From a checkpoint of a small transformer trained on Wikipedia.
Size: 6 heads of 32 (2 for keys and values), MLP 256 GELU, vocabulary 32000.
Training: a variant of SOAP for these matrices, 125M tokens, 3812 steps.
Each number is 500 + 50 x the weight over its row's rms, rounded and kept within 0 to 999. Layers, rows and columns count from 0. Numbers have three digits each. The size before them is the row's rms in percent of the matrix's.

# q: layer 4 attention query, 192x96, rms 0.117, rows 105-120,137-152,168-183, columns 0-95
# k: layer 4 attention key, 64x96, rms 0.136, rows 40-55, columns 0-95
q168 057:561491515536569521499476469596486531500487481522485428489409524477557507438575542540453512520555597423452502464425497497570493614509583444609547508478571567555536495504590531525404477451569459433558508509433430368462486554502569464512514471580490511521562479517467485538430491507520558518
k40 080:469496442552444518488514434616510531587636510522481494537568416500545480468486440496465594473476505506491558466512493580456499530450547510451466503441486616439398584564475635524498567566496484430535508522434517604596423484491490489530510498484441452541462537512514535477450464550521492504
q105 070:494505498504523509460423513655524544498486420538453438556464426455434520399557492495517499568547561499444495445453463557573454531528584522567510451538524545513509545522532526455479471572439431517552562529551416329516454575505480526578509516554457485490514464535455477443415497499512433497
q137 124:529491504461542507484472474551436500465504474484539482473430489591562476456524367524538520411539566429501488473591573522469514467482464554519489417462681578444589503488505512495535507470550479410539436398504554514446475454482492477486546509522606570569508515413539494490473419449518517498
q169 081:518522458436602454471466473521403452486495498533503453541446437586454460414474482532489423552479452426504508444562527516573411489493565456504539435491549598453544491494501526572454504479530495472564500500551600422480499512496472425488471503503496382529485500531420348451420520469521401485
k41 075:495511472579461618581492537539531494507539484603478521498485491487546523518489465528480517561455503489450517560500423495535530580427486408503505548447528568512418500410511487534485522499524583490513473535406439485518494541625437516612467425589471440541498525445499444520459424518400537620
q106 101:517478463471360496532481445430620455520615509470517508501519495538556568497424420461473499463413423467471585498515460433539486517484466487432543505522434559496461482543455559493459519452422539532502567543440503557441405456514418547421439486467479471533495473487501376500551451520474566434
q138 088:495502492488454457509490538520536404488525545461567520504537413523552454487444516467413425548406545517501554527524495404454488509514480430370552495449494497474390440501474485505442545450607448500502574447566486625522466561603516551453434398498411492566456543476496498457527512473464488494
q170 111:612490480425477544560444451565540486560508516494487549552478537505502422452436417469543460503393477430432580488580546420570513536511450469486477416511503522493441547502496481455381534525512527519472580495468486589396397519514453593492554493449587551518497487459488514588515490552515522443
k42 114:516466454500487489491542407616526452472644560491478556404533408525522457429480504515541491507436450470496485481525514454502579559455458497430543500488570515429449595487434554504525471509507449509494513496418532619490482453514444527447410551394442497519548474494519520475615466442533507425
q107 080:516566493393527558538491482484457475545552479428522450507480582525537519500505499448588480517434448436501618477510505471503492500511549396543539571516505389545408468517562553423377462437553496524482517512465453477531509521513452558415438500514474583516448454507412486573596554472487469408
q139 091:424543431530496491564488477623581521481492485534487635509550505446551547530574546543484471511456560557505502438594522486484532466462516464488566472505545443559505507584573486502481450529461463544546520511479471431385434506447540466520481490382508467547562476412508479598473514589394463464
q171 095:593491440478571609533457576507596568468491471546486480466438479481561524447546581529565461514495496563438476555456513514498470521528546443600486433515489435581506522473594523526474504436557445472538505462518433388461521478453575468536541479562488513534463558514476441568484550550416532632
k43 120:541538479444586553555515490514544488484454545610425514490446505518464562525369498484611433522501513481433489404533596430533579445562477388554562461523524461602539579465490543430411527523563441494551540503509458471391478478486491484474519479529542483473557531537551471493535503438478512510
q108 084:479497437521468555474464416407436590491504492498455506410514518532492496548560453492496531511468549422512555511468546471520528578453423467480486533369486475449495558471489420546572527476463503416527572550487427388473552419402439408442518557569465471498533444513476534474596484470577474530
q140 070:463496535494500494410561454558483498515452438442495487474516473483423517469575469516570501504433557503562496572464484485444466546413438478491520527434411503521540448671467448463497462486555485453499525598440405521484527469400438397497453435463437510554591418513462539489562529463504490446
q172 139:490545499441496511413515475522523529502480429476502487457498489394552582527557552472473506425442581437407495535522553432507488549453529482492485570441511584497640512575443490526412510510501503487516526517421471406477487540502537408440501593442494502539515403525589506443463471508580546391
k44 135:444465487484486522464530446495471520506582575574531508461517586507538504459500497471493439501451536487580466448481500456407544489430594489532459524458486533496519530388482499515554502527416530446498584509415504376410485500473627419530557583447540476470585505513444457517617546477576450515
q109 079:401489460531477522438537497508508453565397479599581586415542491521509528498470561488493570483468436532624461531565499551546560461481469455477554492500468530493532449406600473446541444407535525493499535495493605553541441546402423512472522567484498540450578488465479535473430444463491443484
q141 062:474472474520495490509528520512419588460535453542457434432467429473639514579497496532509572531428469463475383562497495454542489385512480510358502576506475530521507543451435496440511492588518443492444487582598479542566474493481442512510517479540489538526494539504478600423422511434550467457
q173 144:525451481521474446432537648494557467480472499549533444480406460499544667481514498479516633471473425533495525485533491521582507464454472465515549446542543546523507463477547515566557500485534480515475521473521612451525462486477480522459496493420544514447491619497556555515374418473577503509
k45 136:536432447511481566413530507531473587576480416541549451538545429572517573442493554487518460515453555530567476570527547602455533505536603552456451447490458480532502482367598441449509474505469558542581522505499519490482419501504427498449566452463502524405482533484526530446482450494449574425
q110 080:436490462569530400538510508536540559488535485484504466460589525572426460553478527601404486435528534514535490581557504549547509439438604348488602486442447521554553502569547448452469450473493442523443448490492499468419575527454501456530483498548530489446480484499521520533495504499567623469
q142 059:577520443494551424546497545451678575459497533570415468468470434435539497532500529566472551548441500574498509457442456514476511442414416441479437573547485453588497570466462549458474533563553576434473545399473462555514560531476514516532511519492520466492529470532481500488511576443524565554
q174 147:480441432492566491557429502526529466569484519483509461471530477578463455482532516536361539399428601483549596461550457548559477483486474449438582559444506416583457505496494432485503487526480426504483497398470497507492493564442519516580493499526516537496515431504508593530486556416601590443
k46 140:476476500479518439555506565522573536487527531514576487498492354399502474508494535562469457458487523474500487639521479601530430457477482471519591460455515528427469442469471489509574460400535531498487466524608391547354504514546570496460511485550418488496511473484567498472548562522515539450
q111 069:501485578510546468584463438548485495541375456547455487406450582495583533582490517488554540498534560449540570445433498414461420511540538547509461525456499426500518466459528563549513452383568467506529513535388496530608528498412502538516440394492549498497472484435491524496523482441525544450
q143 073:437489476428514579494424555530434466504466449416510430470450586477572530513490443490572456391469569542487469458529494509462492466453507560491554449467600525401551523436503543504541468545504536492482444485416516529439413424389411434502437500510496575442453484412421517485449470475499529453
q175 121:490520491466459518531468475518520503517453427528500457445467566444525474505500491475521488539494500384453548517455444461531531556576582476521585600542562432489455521417586574540527435425493518536465448594442530460618484510411381502471447497495500533491481554531456575516564559456625517449
k47 140:573518615494441429525374543573445519518490478529543464555521522587538519512460527499541462516505494441602473414557524439490402422558491528592468546512550551470529437442464479519511475461563422525541481466506412506441557449449446558534415478447471524458539473575553527477495575541564482443
q112 082:523509550686508516535437506486474491463469459475517441498509564441557529539483493464540429399500613441401499477528463514396470521498466464569553458527438485489538468356491499465516489473514541405574507464424497470447500521543458488477535497488436628482467522477482527412470453520460546511
q144 075:532475517543468527471440474456431528415445518436496503425471499463623584494505432541562451445550577411480422471462519443469515469528553538500494443502611539467487449494454521547532513436429447474593464500439507508555554450560506441447514454431572466436438499385479562435442432511514484542
q176 133:535488594639541459530443446502521500397540513427505432492504593483514562518534523446556415531469648505414540490556463494468508558424461524610456443468545490513477472453515498500505504505533487427522560513445520555489490516561535513437491405546435542486469504453558520391494411443505526499
k48 134:547468480547447507553435539518484422445513510475572486522497569473514484544558564474519549430477569567530472421533479486486602463502519456538548531593598482379497397490381506489451480484493516401469503472542526546446471475427487502370551470514506588504514506481489418447527534464515431401
q113 088:544488539541525545530565480433473506484503553499493532461534563565516494414438510440519493424424353431514470499523440511506571594455578543563542519455616461355455446560483471460522566517460406541613498538533546586542464446460531470509499515462443543492465456508501482475477497547537517535
q145 067:548521482434499425552500479497490491484519562553581470576531458529552472422360500473482475470457431544417586531573436489500521529501590400449569474469551532456504468494459506520521565470570509480551521474427492528542476553593476540533406482505391461494445495491496372400503449469532530461
q177 137:545435370482535474445474463520461504471403509506490544551555454584523560454588525516548438452515461532590533485514417432488471515424522522602531448506524451456528582529482503437566518509498453576537553582520443440554530519538523486612481436593438519499472470413552530512464561437548479539
k49 135:504417534515555471533435543519478518501505457542462559467456349511468539477580456459494465524530501455498496543427427498471555573462541549551423554478589515452528599489500408428417572469492537460563504495442493591520489522480497436469505491600533490477515502579446517547378537468464414426
q114 086:491527495557419487525522463542472506479525541465525545426467492517564554647512494485379445588455418443483532420479520412535417585539587498510509528526488445521583483527480559454466521526481515483498527488510523598611544521537400572528508472543534573473535474449487488484492585491571593458
q146 064:405564479552553398551547543578580445445406482539453537566555498502424535566476523565390465551473392569468477566508457500477492494446506419452437520509485554490471589459614467476495490467491488556557535487542429460542489562529489506497499512469501415417504473497459465434443565540491495434
q178 136:477433484564572536507532510512553483520566464541579445453503547388485483509509460559422439623523533515521483459433521566558494551493547549517485513552396519440613506527399596386560474536481458482496507460539476544487447577511437560483477499487530428446470567487518427534452549439550551518
k50 138:433440493506436568508487477490519450522532504570536506516508525450526404505589586615411531532521368532462453505485540462563466545470459521513480532498580520533509423485486510459566512481640493462512608519452481474550569472442389474551582491562465534459485432460492482539454521450481577556
q115 080:399510400410552472535443569502569553591540454439440534474523480589442505603485515553526453547448633549529482539502467519437538490539533547589576519536391510557498453409530581552507513580550444499499543527456454499467553463499473466562441504510507523465413503523509495478508500470494445552
q147 069:563512543485480504520553503587380514539557522458475481502563484521481514434542481520495498422509628529518542430512550459485412452501564529589503388497435567528532424642487544550489550523565430492369428502537525423507493458504472378554486526494499494475512494522483512494582482542530518477
q179 146:538456378461533469493515559468546462469582526463465529508510480546508561513560502518529519524529523470485551541483472502412490534581547480578546518576407482513446455439403510564507591590563424560522534521422370494458561475431440485509537515466478490455561432430437475461484440531506403573
k51 132:498469518411469485529463531448535541517415542544506541507515421521457464471556481579506544530508554415521535560506515477476468465470513548541568554505490476477546443438478556388437592572490469604504423555478634436451440505566522523440548462485470449501545462518435560484586382533435547540
q116 087:501463520529501545478500425428487548467504560512451532550566539460500515489544473495500595547581549462623605552491569524528430409538607469486466448535504484574491571509454601515521499515382459472545489412491513533449550485439462456489580513587437476524477604555464528570470539532474463532
q148 059:536463489533439512554540433499451526534599549429424404546499495490429482446478481406453488445625497522440520543427506463541567532538551503553527460488451476467513487458518488539585424471512483441430548574475525464490463507520571497498446545556358511442524485535575443518491501601418514413
q180 142:544426500521507509521501494583509529407560582429467452543547492498427441462510543361512521558516471438470491606494505498526431504541516506490506382437506519557595501505499486556475470517368482417395567522428494577455550550434408458489507485573538504519508529553506557553474485549536492519
k52 141:507531462537549547497470488492465463483511561459429405560509391474472573544441605525543597553578442487532524500483524450511432554456483493485504505623488511427486391463522503455530394525419398512511475501522531513478489484417537454455490562572558439580510451537495441496527510544480549393
q117 083:579494519482435557512408484511527487491544479494593492558544445548399472525582526446485552472473511483466487424499503536537512532418495495334518464472462461473535504363418509546447468502518588503464374535551464493480448526477551588528482574492513415492554489439501441528523437449494427526
q149 077:401538481493462501504469548560545473413466464482461453580489538417469516585538497501465500509451557485428489504486565576558472485481551461512527481567486445565509567532538389501517403484489523535557415406352474453455526435420518494451511484517497523422546473481453443531382487594485482457
q181 151:593445547510511484509401432515506499530557546538559516558477505489378561514556505606509530455521554493477511423547527551565588564404503520447519485466420482568517530407484487578491420527504483489463361604497485395470551471481491537530443471473543485534417462529547495555487520465473441485
k53 137:569554549537450512424545517630499496431509516454530460525485462484452472537538488629568494573550512469513494460501351553477521477460494504445532464464493497493473521459470579559428510448480606526540459494432519390495528544492458521551602645532452557535487478481554457570501506484465541469
q118 080:464536540478512515528513442465560494462600435476450463555457523474512599442531597519476518509469567616441537494511547480519535453472476478557472426551444484483395465440446446483498580449420503541447487407490462481568439569534447588479543471499505390470492444545476478409460594473504477584
q150 070:528476405420390453507466492499460581491533426431458438561481493500517497473552462472450486518600511534481388473525565537497586370396529566484496466524564532519499517462405418507542499574549525506391464453571455472495426437545498513517555477531559448485526477557495547513437549507550478504
q182 147:448598432495469478547416454499536553564558388442464441602469523517508523496500580519480401579555488592481483534535516491528481421451410516528477417486523497476508490442455525479451547454452506564424529459498587524582471510531518510464562482506513462527462534548502563407487602483610438541
k54 135:499454567464409475529433473553567552540413451465381450514445477466476481407493487521493532533542536624494508428585455472482520523562494587486496570567462503472535531497487350527539576494449481459446552425557547438443505587463470480478556493526402472505453469520450455505522481424501468514
q119 085:507512489590486575519475499506538447533472496463454591442558448561506422610498395484484517561508500496548604480497481474550433538339453531512575511457497512552523489480503473496574456466485523451429527477529482400405444476570415483543575532447483497539465550577478494505549505596497516422
q151 059:454439415472501484554466519521489526494486467559472602419523444424484497499518524505549590558591462548505449446490450526557559472474439526525449556471389398501493433476500455517521491508422547533445496497514506461499536456525562462553417428392467401578423493539529387560487498569470444461
q183 151:444457408557473612452471508434487465466508549491441542493533549458483425553540459409610474524400516454544527491450464443545521479418536468541536489568460483535493527515493394505525537419582509566460519528608490501523529510509524595448514530487410446479476555601474473454493476536463556394
k55 145:498482586462553552426550516496487439598541474459554519562485478451489451545451523427564425539543503553480576543461461432456582518510514465403624473481508485552506489454500455414598485459519433457468463475506503422501520461580420370535518487486470441539531502590569526524498472538476430433
q120 081:604423508403501570582527458524444483531505553529490506461449520428571515459567462583573422494543512431472483567395503499536556533462511604401529480520546486456529461560529463492460530390548404546508510460481527532550454505454467511521432526515561591454475498446554489456510461439441422544
q152 069:500485547617498540552532485414524456543390457625515497474484465502469601527468471507508479421466473541489514516465439515516443486530457587474468565425422515552530467505547598467465486537585550529400623584563464508472505437514467425525479484482426504523479503538568442553498588549478466525